{"num_key_value_heads": 1, "head_dim": 64, "hidden_act": "swiglu", "rope_fraction": 1.0, "init_std_qkv": 0.0236, "init_mimetic": 0.7, "learning_rate": 0.00517, "beta2": 0.95, "warmup_steps": 200, "batch_tokens": 262144, "max_seq_len": 1024, "dataset": "wikipedia_en"}
Each number is 500 + 50 x the weight over its row's rms, rounded and kept within 0 to 999. Layers, rows and columns count from 0. Numbers have three digits each. The size before them is the row's rms in percent of the matrix's.

# layer 2 MLP down, 512x1024, rms 0.112, rows 390-415, columns 256-511
104:428403487441489579476508448511452568490438527474578452444508497529540498485510530484519414460456533533545569531490498408527501504471488449438491445405443520473524407482566474489529467572505565479468397549536536554523509471554525518435513500590455378479550448494496613447432462536519444380519466415457490395446537469504498575463546464541583376549488519508463518471582520466608468512518528550438562573568495450532545490440520558482556521436499446541522624478430457533554433518502528502513493435432566475453444503503416563490453518575464455542592476470540481478479493508542490420573486542564519510476537584591456526596487515485464494546443521549498585416514529497544382522480420515471476495504512451476401517493548409512453389492548510529540511467420479454417534472441499
102:572488521576524521556433557565552415484489544534520457570458524532449506493461513514445579455470500473523512496468499503481594542526409600443522422540448470473528555496639446476449556499487616446605483503565489555623478512456466569520512565403468507433534540498452581495476464502444509424489483524536488489483454501604532514458533576517542464555496543480585424470468554566510593534558547523453547515525494508489488406430498509543468483452508592470535508484489423475596542466430438496493456537504540464485479465510396498486565566574525589536435401456449551424543467462447594494440485525499540532545459572557454506405466592474529503557436378602453502416417552461476492455569441561530463538473453481512489459523444450556463495599537391495526510417534548460584528510508480
097:592471484601511493408525395475583594440425550484523653527538439454496439514556418532472488554441407467569440493526485468530480478546447516514469579526477496460501495511497447550507521489495470498489510466519492574450523486423547488363445540524416534497521471470413506512555470514429487439435508477457411521561531410499503339543434519488492492558532442445535511449424529476587452486497511536505509487471383466514545436472573542416419507450535636511508453470548428490498482446606554478444491544453459470499442427513535499457597470506531485502442488551523625558552488562474539410470543534457438485441518475451541466534494554601484515511442593446423541664469431442495418591463458484453452469437463425539535491417503525504466591539577566540439506539511568560485580565538526
099:549559580468437433483479479581485381480401454551539528537481483519509428400488565486441568476470465579559558441500486597411520495502510491482532544451561506632522489479530495570581523483451549510486514530535564415412429486482528380543455367464498489495505508421480523438457563526460511515478511412523531425534610452475527507437487547572424511463488551493500487496549452580549514608487451506497517514478561484433473493524423452487496510618516510410472499528531444525536525521555445548549495503450502496449554525477578440491520454563509452421580553576608443480491557456538538513593440419521364598498482549548516527561522526489533507559479583517540482464522506452430523518449470402425535515528504380550459609545524481586519568398486519559479469483392466479488516491436547
102:472572442575565545498484435583516528447468464477397506539508469432572480477482507509614486515501467547523569447538559485388498536500465505571428606456487534485432543472423510488428502474489486440574558511482532612508515504465467427565499443522545464547464507536503423527544501410459427385438565533501433505457482543526485556465487510424483519552499524529497383549564606466517497516437545552550471393490450433490463555517573400470393537532480491497601482520500541487486533524481449627460437443554459576555513487495453409489409516383497464505619443547490468511480514523557453583553435423496472453498432454442543511500433622452566515503479497402496497535477543498475519494553479524467469487601531562494514453573514576561554487480470513504486533633441515518434412504554449
098:536568432576494483511521578504480530444518381444576444461424548512509446582593521523520487515409497494454589475442469495475498499518567485523454568402411608512525497506495500474446535472485518386520567561566434536530494540479554495532476483479508584474440542467497482564449512489521511512527483477465565474399598441575453525458497478509532597540562419417570380469461489491621574557551470431459547537503545454484568507506476505459499443497504591565490565483499457435453538542502523526474477476402501548471564445526560491439397586592466500505503559507542462511488576491475508524626523542510492524476566587563454483452500532438560429406462532451438568444576449503497491537522547517437533496547463479513565503509402576496509452553523490513526460407525532488479478522464512
094:628553618468551574603475498577475501478508535536491480452426429483436566573498415514526492529496526428548430487455429445534577510512484449530503494533477546538584545528445558417592617451559459403549401459525442499555457479527412562402558423453597485479487496501513499497472509447538464568439600555517480528526495585524509473513540520432507520469510458546470533477570530481480446433557504429523492522534476506569524520427534488437584569498504544574499479519503543600479512571515438461479492483507499549560473494452445541423488508534574499473528467484473552421536440545475526515424546539550424493519479511485581493544465428522561583579496516422483453496476520481470497458535507496483528374423545595538503418570492454479526540526434526490519529533483336553471421578428517
100:479449524543536536530414534465496402509499521510578534566499532518570464509547478529446539501546448427523401570490439415538411505447481457378488523525555428420460498419413500417503418500415512569534546582514590446585496580393563511517563544447546509487519451539488540569535553620523410542405588524463543464500438465452455338521466539411540474555487553498439518541535519536522431508466429503575479445440536463566545508482468508545462540469462543491501509454426464488544500491502452450527484441479564452537391527438474473473568466468505575517460535472429473497495542465521462573559531441506490528659540512458533440500501513537512516474467480542486480514433491587525513532495503550479510477520430457472447481475570459518528528461464559549497449436525406542501532426521533
097:466532426486522574572475507542480400329585477484490577491448513502427513535415532436576461474507489543464410528468479414542482457535541541496544506452499511597571517412509566468418483516464525504528405520573542452572440486495489414452532501530460532501545507520475529523539435532460519445552494514565501440471541584546572476492502465513540511555497590541531535509504527506557385538491529485487370532505575533434463512431463494528474500417482484550512436529419493480544490441482467461498493537508579529467461550586564518538537450485403539488491483542528508519506490465470512505466508585452381568439613527638527479451558556568468514589510503555493573513513508499473451480628467439522477555514473517605523535483503455497536522540487542497484573508464479469535498499446491
097:494483407539495434453496528477461517502607553418505536487508590513522419432525514433615545495474548512497483548512538485426567566585510507478498479584486507464450533553538514433467449468441521472521558527412546549471544541512462497471460591536582538601424472466594419505530404484454418572461432509487506528448496482602514527449454438481517589555470439458484498521461518359438494548522526452502442585532512509533468501532506559498394465448569516375520555489433588557549529444489432531487528534575492508448549502552412447467471467493465531525498516547461529542510520518534383551550510447584547526533453460449443520392498512511507555550479486446563561497501478486503505507544401545517541544545398544526546520505517505418469478491576426555588477459460494423329530474490490
102:457499492446478403537521446512498469541522429555482555556491554433525493576462449434444487550396448395513486564481470481448425479529492585530478457463502520467479506406437506586497461501488446554552519556482543494475442495470537557407510444448454501527515445491514507556553507498490385500477453545528556449537502453515488524521473538491508407444585417515552479573387470469552552557538492549581527502502575542506592503515479498490491518602478379533481519564529502529471448535521488498539466508485497428517520465507566545468577437452527449539515451541513474529491570534451538534522519491467550563508484462510526494516463604426626485544489523458612429631470536516494479523503531450492538458526580544533514448553529490507548481447421482541469499523450576547598493487470488
097:474483452495479502499483520427466602444488546454445539481560481499480474494519557558463472587576487550532535527403437391380443564463489497546508505562379465449461454523478418379444497471477549523608521433539456437608489546471566553513567521571512474534566557495458465524501450481575508500506501518460498452505541483510452511483537498421597534512518560512582508516475496507468496563491486508539634538547479547483521535453458512587598509488517583571430534413515600572499451538475569517524542506471469560415521581528476523386413478586529535463522587442479565496511460552567442554492463527433378565475554497562423498508606521440545504511559481537435486457484514406512574490512536469511476563541473458489544420527563436518502504427619531541551528542502483530464470475558523
106:414613475478497474629467494434509490440476465493530544537566470465535548454489528575477493459430461518403478492563486496533466606422478476555439457545479482524531601552522588549499551479541546515609503538509548539536622454526484541437514549501532503465544494493466415483503435474549463537474572535469423488536596415602513438437446477543487484535468514519494554513513534534562446540540507458493457520470482554529461478487524536478435585595488459370473413545508438448491487456493580475517484519449555439551454492431503505541453495523500467430432465540464482490595487506448520431438491506519562527518516339481522465456367534543575508451527483456457532525519642496478507564525500462474482501552559490502439456496507511447555546482590520513452527470392489450609497439472501
102:407521450335586534548444421458533463542469450427453527505489569556487517497536480519489437416564585489512477531482438547447492512501642498594437510493486480436560515497535581500472484515556593521446447431507506396510489562455521553541482423503526544438482493523505468480475527546472354463504555470460516478506553532571502580560520522603649399544440535504535460400469497550488575484543492480520513513563590493489559509559453550541426582539526518540449517407497439496510507587381483420548551482525510462382562513489552516534527510525456428491505553541501501640485470588548465473509477522528443568446441543495446548483577414524540533516503429444495494502566557485474441492433526506640493515523433522409508496394473469516540445469546528530626523552469525532628546487586437
095:517429476446537467612465575494602596574461511448556498485546508435576526480555464454499515509477562471477513566471396545596472491520476448520492590533553542539481568519467484440516425442485400481513517504516485441505569495552518501559495490491439491522433499498483472481544580519447583473476450523516521490439511468342428466494471498512539555433492456514472583540473537537465553469460481511623483516472519467473481517487549454453450482466530415459536400516501434559480568484517478515495538603542424461478474554429537400602484470454504514491538606420571460444483506556541494451445519556515491447470531564437451501491565493597422502506424574515528489492535400430467386577472369558456587500430531478525536476437569498520496427606438496515432521560537487514482502496517507
105:589449564509549453574460524477462496510519479472550581589522505477488494535478533503495541556568464445547389515517470402467483472509556574568453535623450459572509416500487519432375519499559596536536485536480488428448516427530418499483513515532546514517458519461523482446448456493479548459383519507519429512473557525566436578414550509465431547416536534504504469491505507479526454439536523514558529536455448478508439520448556475461479416553472431523498528561556486549565487498545405534449456543478501551494529518470560550517357520475505455614574472514545489521516438637534450437562439519482444470506511492494438487561547442536474463378534488557561522502579489464492516463542429492474490491556506599494518465441517525527557583584523460532533567531489522531466462575541479
100:624486453584475449453405502462492500416537442481378481470481494524415462463668471533484529493492474452495530434533496543519489528475536440447475439459517454460600497581481509558504469437452544467505493606477526502566558628562492478510589442421481520542490469414422555564530448486614519466455524520410487515474417431447453575578458474571496515462494503513390477484478447471460462462553516455467524434435478470523447505481463492486548480512405529570525421498490387425456498423442534528475438516457576382469576460459548498464541448490482385485420561436551446586447622525474454558505485545533463527474478536433413581542427473419429510448499530487530449512484464547465588488408619501447486656492528442494533477534629545411559575532517436406555359514498554498524599444494527
100:419580458441518573503503431480537508432506416558461464505563525518572464466503485475488595477480464489492385373536439565515505576384435524530437576422483570505516513435395559440568450473423473477505595419564507518453408488488416385537532350441459540557519533504458546497552532542526495458494521522593508513501547598521584419545520530514409397452506507482490472519492394469456469542482432494411486533468542515543619560488423567517439485514461520489556582487455498526610487471583533573538448491531559393534518484559508543422504458463499441525465431568402445484502489560484469499473493544452510495455541432560537506548561500406430514466459597481570480553434521493460537590477540507504502514476469444570545539499501629483595525481533495454461535457464532596491499527518522
099:441514502478485469520415471488528514433561446498535500445529456523446539467602477546517463429560489481452522422517464489491443577564514454525543452503522487499491543519572458524520423514508472503524503451518411506491477574530513470523534484482408512465403485507506571531481470395503466501549524565464473461469447497458476547550465483523472540515468462548556470448525537464492496484470482525475546607528567551503549391538499470550508536533516488520424519477454512495416532535507517519540546573466424520479519510479466497537592612480496415600496472467535449546497527557594450504487506514479360488563554580554523524401524569650465530478480487499537574505483515455466503524476468486608480491597479519493664530554641484514499460439440533454503555521412427532393462459605522
098:419484474569418480448508483494495504432446474459516537491493400558553383477553551502472517521540465383476543481601515635577474515521547538400380510478325394445447528507494441467470465455381493493526482500457474454545510608484544545506517539563454521515531477471529527554478558514515556554450464545543432534534447498568470511512545535483440465502467508489490476490500553553425589524533573466421539483507476516530494521503516437468533467403424528395523559566515525430589522434508496455448601499470469519489600596540447405561500492545504468472512426620459562567511530426487558523446542510504490472512509526451509540559428507519473487537484568445572512517559514469500539397483533580597436457537467510505493525615466525489464450518548447533462556517498542505469528447464497
100:500471540572520501441547511527436492458459498613504461554422566391513501506463516465502448618532481578554556495501556437521608482490438557477547517494473443521371574481454482533507423495462560553538476448469490495466456558533460490505458563480563438498508579553382516545401539504576593549496515567482552547468527469458477498468482598481426580574619472489475396467471449515526489577474449605514515499487423508559530564460419493506450443470504519542527490593494494435455473459493514462574445529471540526417430527510519462556449523522516501515460508434447461466439609465561526589507472532593442511515503565526567458407462550419529518406547467510486468473506522447395382421526550523510497497453536512508493416566531462620516525474526463516442511391597517531564474559503504
095:545426556486453529547505541598514405499506436547377524560489547470452497427476507457486521449467466489519602478544400494527427507591457489591499560444542567468461546431488469478486576490464415591410600410488491537420526467404468530499559517363520492538477440517421436473574538585493524506424582503504476471528505524474507486594422488546468510513492576534444553500488481495413495477512492519519536466498449487500486513538399472491531446707538493451495488538500567523478489369433490533419514541572480563451413504492513509450433356484481451457484462529394510537455521447437482521576424533505451612521473549511441485507446490540500477506522458501534516487497482506446498500449508468615523470421429487501602481565502428494431583463598485467472442471520446487432467459400551
101:517501496508484519521544499485492521451484546604490515456535511537472525511483556539558427561497416451535524416551510493572569365614548462457549574488438527472554526449531444542503506510489492523359525490513515504617530495489568506522442505555421464490531561477496443576521512423482559464489489407445455470521491546470533444544465534551575576539557512501481409479491473492524458550510482580465523495534525372385503507495466436550468487448519544527575554481546384562488543502515492540544471571446599456466534511515540552418542508420527551538529525431471590561434507355472596546544529495472587527526464479595526481448509441553526476550577496347608443541462469493662528482557501530484494476573464488594526512547515526614349516526468595534562395551529590504601499481460492
097:494522524528399580549560545471503528419442536546505426519471537511545461551543526507562454515513538483533550452457432486478472506410556465417463558441436437524544499527555531482434515427481492593397515437487493559454447382405464449521538490461528492483539671449464576514554492440568585508534536525431553506584541570416441535536509408462539505607512466449580487435524529454546491509546403501520507547518494509545495464476463478465454524420453462488400499439474434462498570520524450559459470531445480523566503522551470541499429426459524450424468604479535402500560471504545612507493411507448576542474556502531451538437474513422515451569460522477471375471514523454485484487468494509568482526503550597458545500487465445590521492554557536496464546471501590444551483421472548
099:454486529485530427491499503440557510577440494483493486460508511479495499350501617465476484444499535487463546567482441494464464520503505436527533436474572494480521546524490470524466457390459441476488554471503521510430508450545565532425559503596499512484466498528527518530533547474461515428518554500556436444523508569457470590505523540547530541507501496571465479533467551524522507468567474489440536449514437572409501466477494565438475607441517372437523531611391527480442515522451507535526568499525413515488467499492465505442597490484417562492455460469520459593541477536541406541526572470484437590475526556540628487441522465471478569532419533497401565500558517473467465510469520509424520462558462493402570522512486472488458494508439447516466480447493444452530515422524422
098:513451501512489567585418555515455382588485567514477511632476410446503495486550502486499488433514507542571523442519515447477552477511408557520448432520550507518435493509481488544537387504436459478634526498445523447533476557596573478522507502455496461497571557468509623543497615424464496522478578456484529523404449529508531535521527529536503538515447452444558476480473476523458500398542518499556526546489420534504581534434516600440531570553585541563585508536485558474370546553544454489444534610537492509494436402451432515541429447457513448449541537519464548398482498537553507529457480451519530477519489563499502515531430496524557489469444490467561481577531523469430424443529545476563456606469480553578467483451481477403519437516486562536494544557408494448536622485517409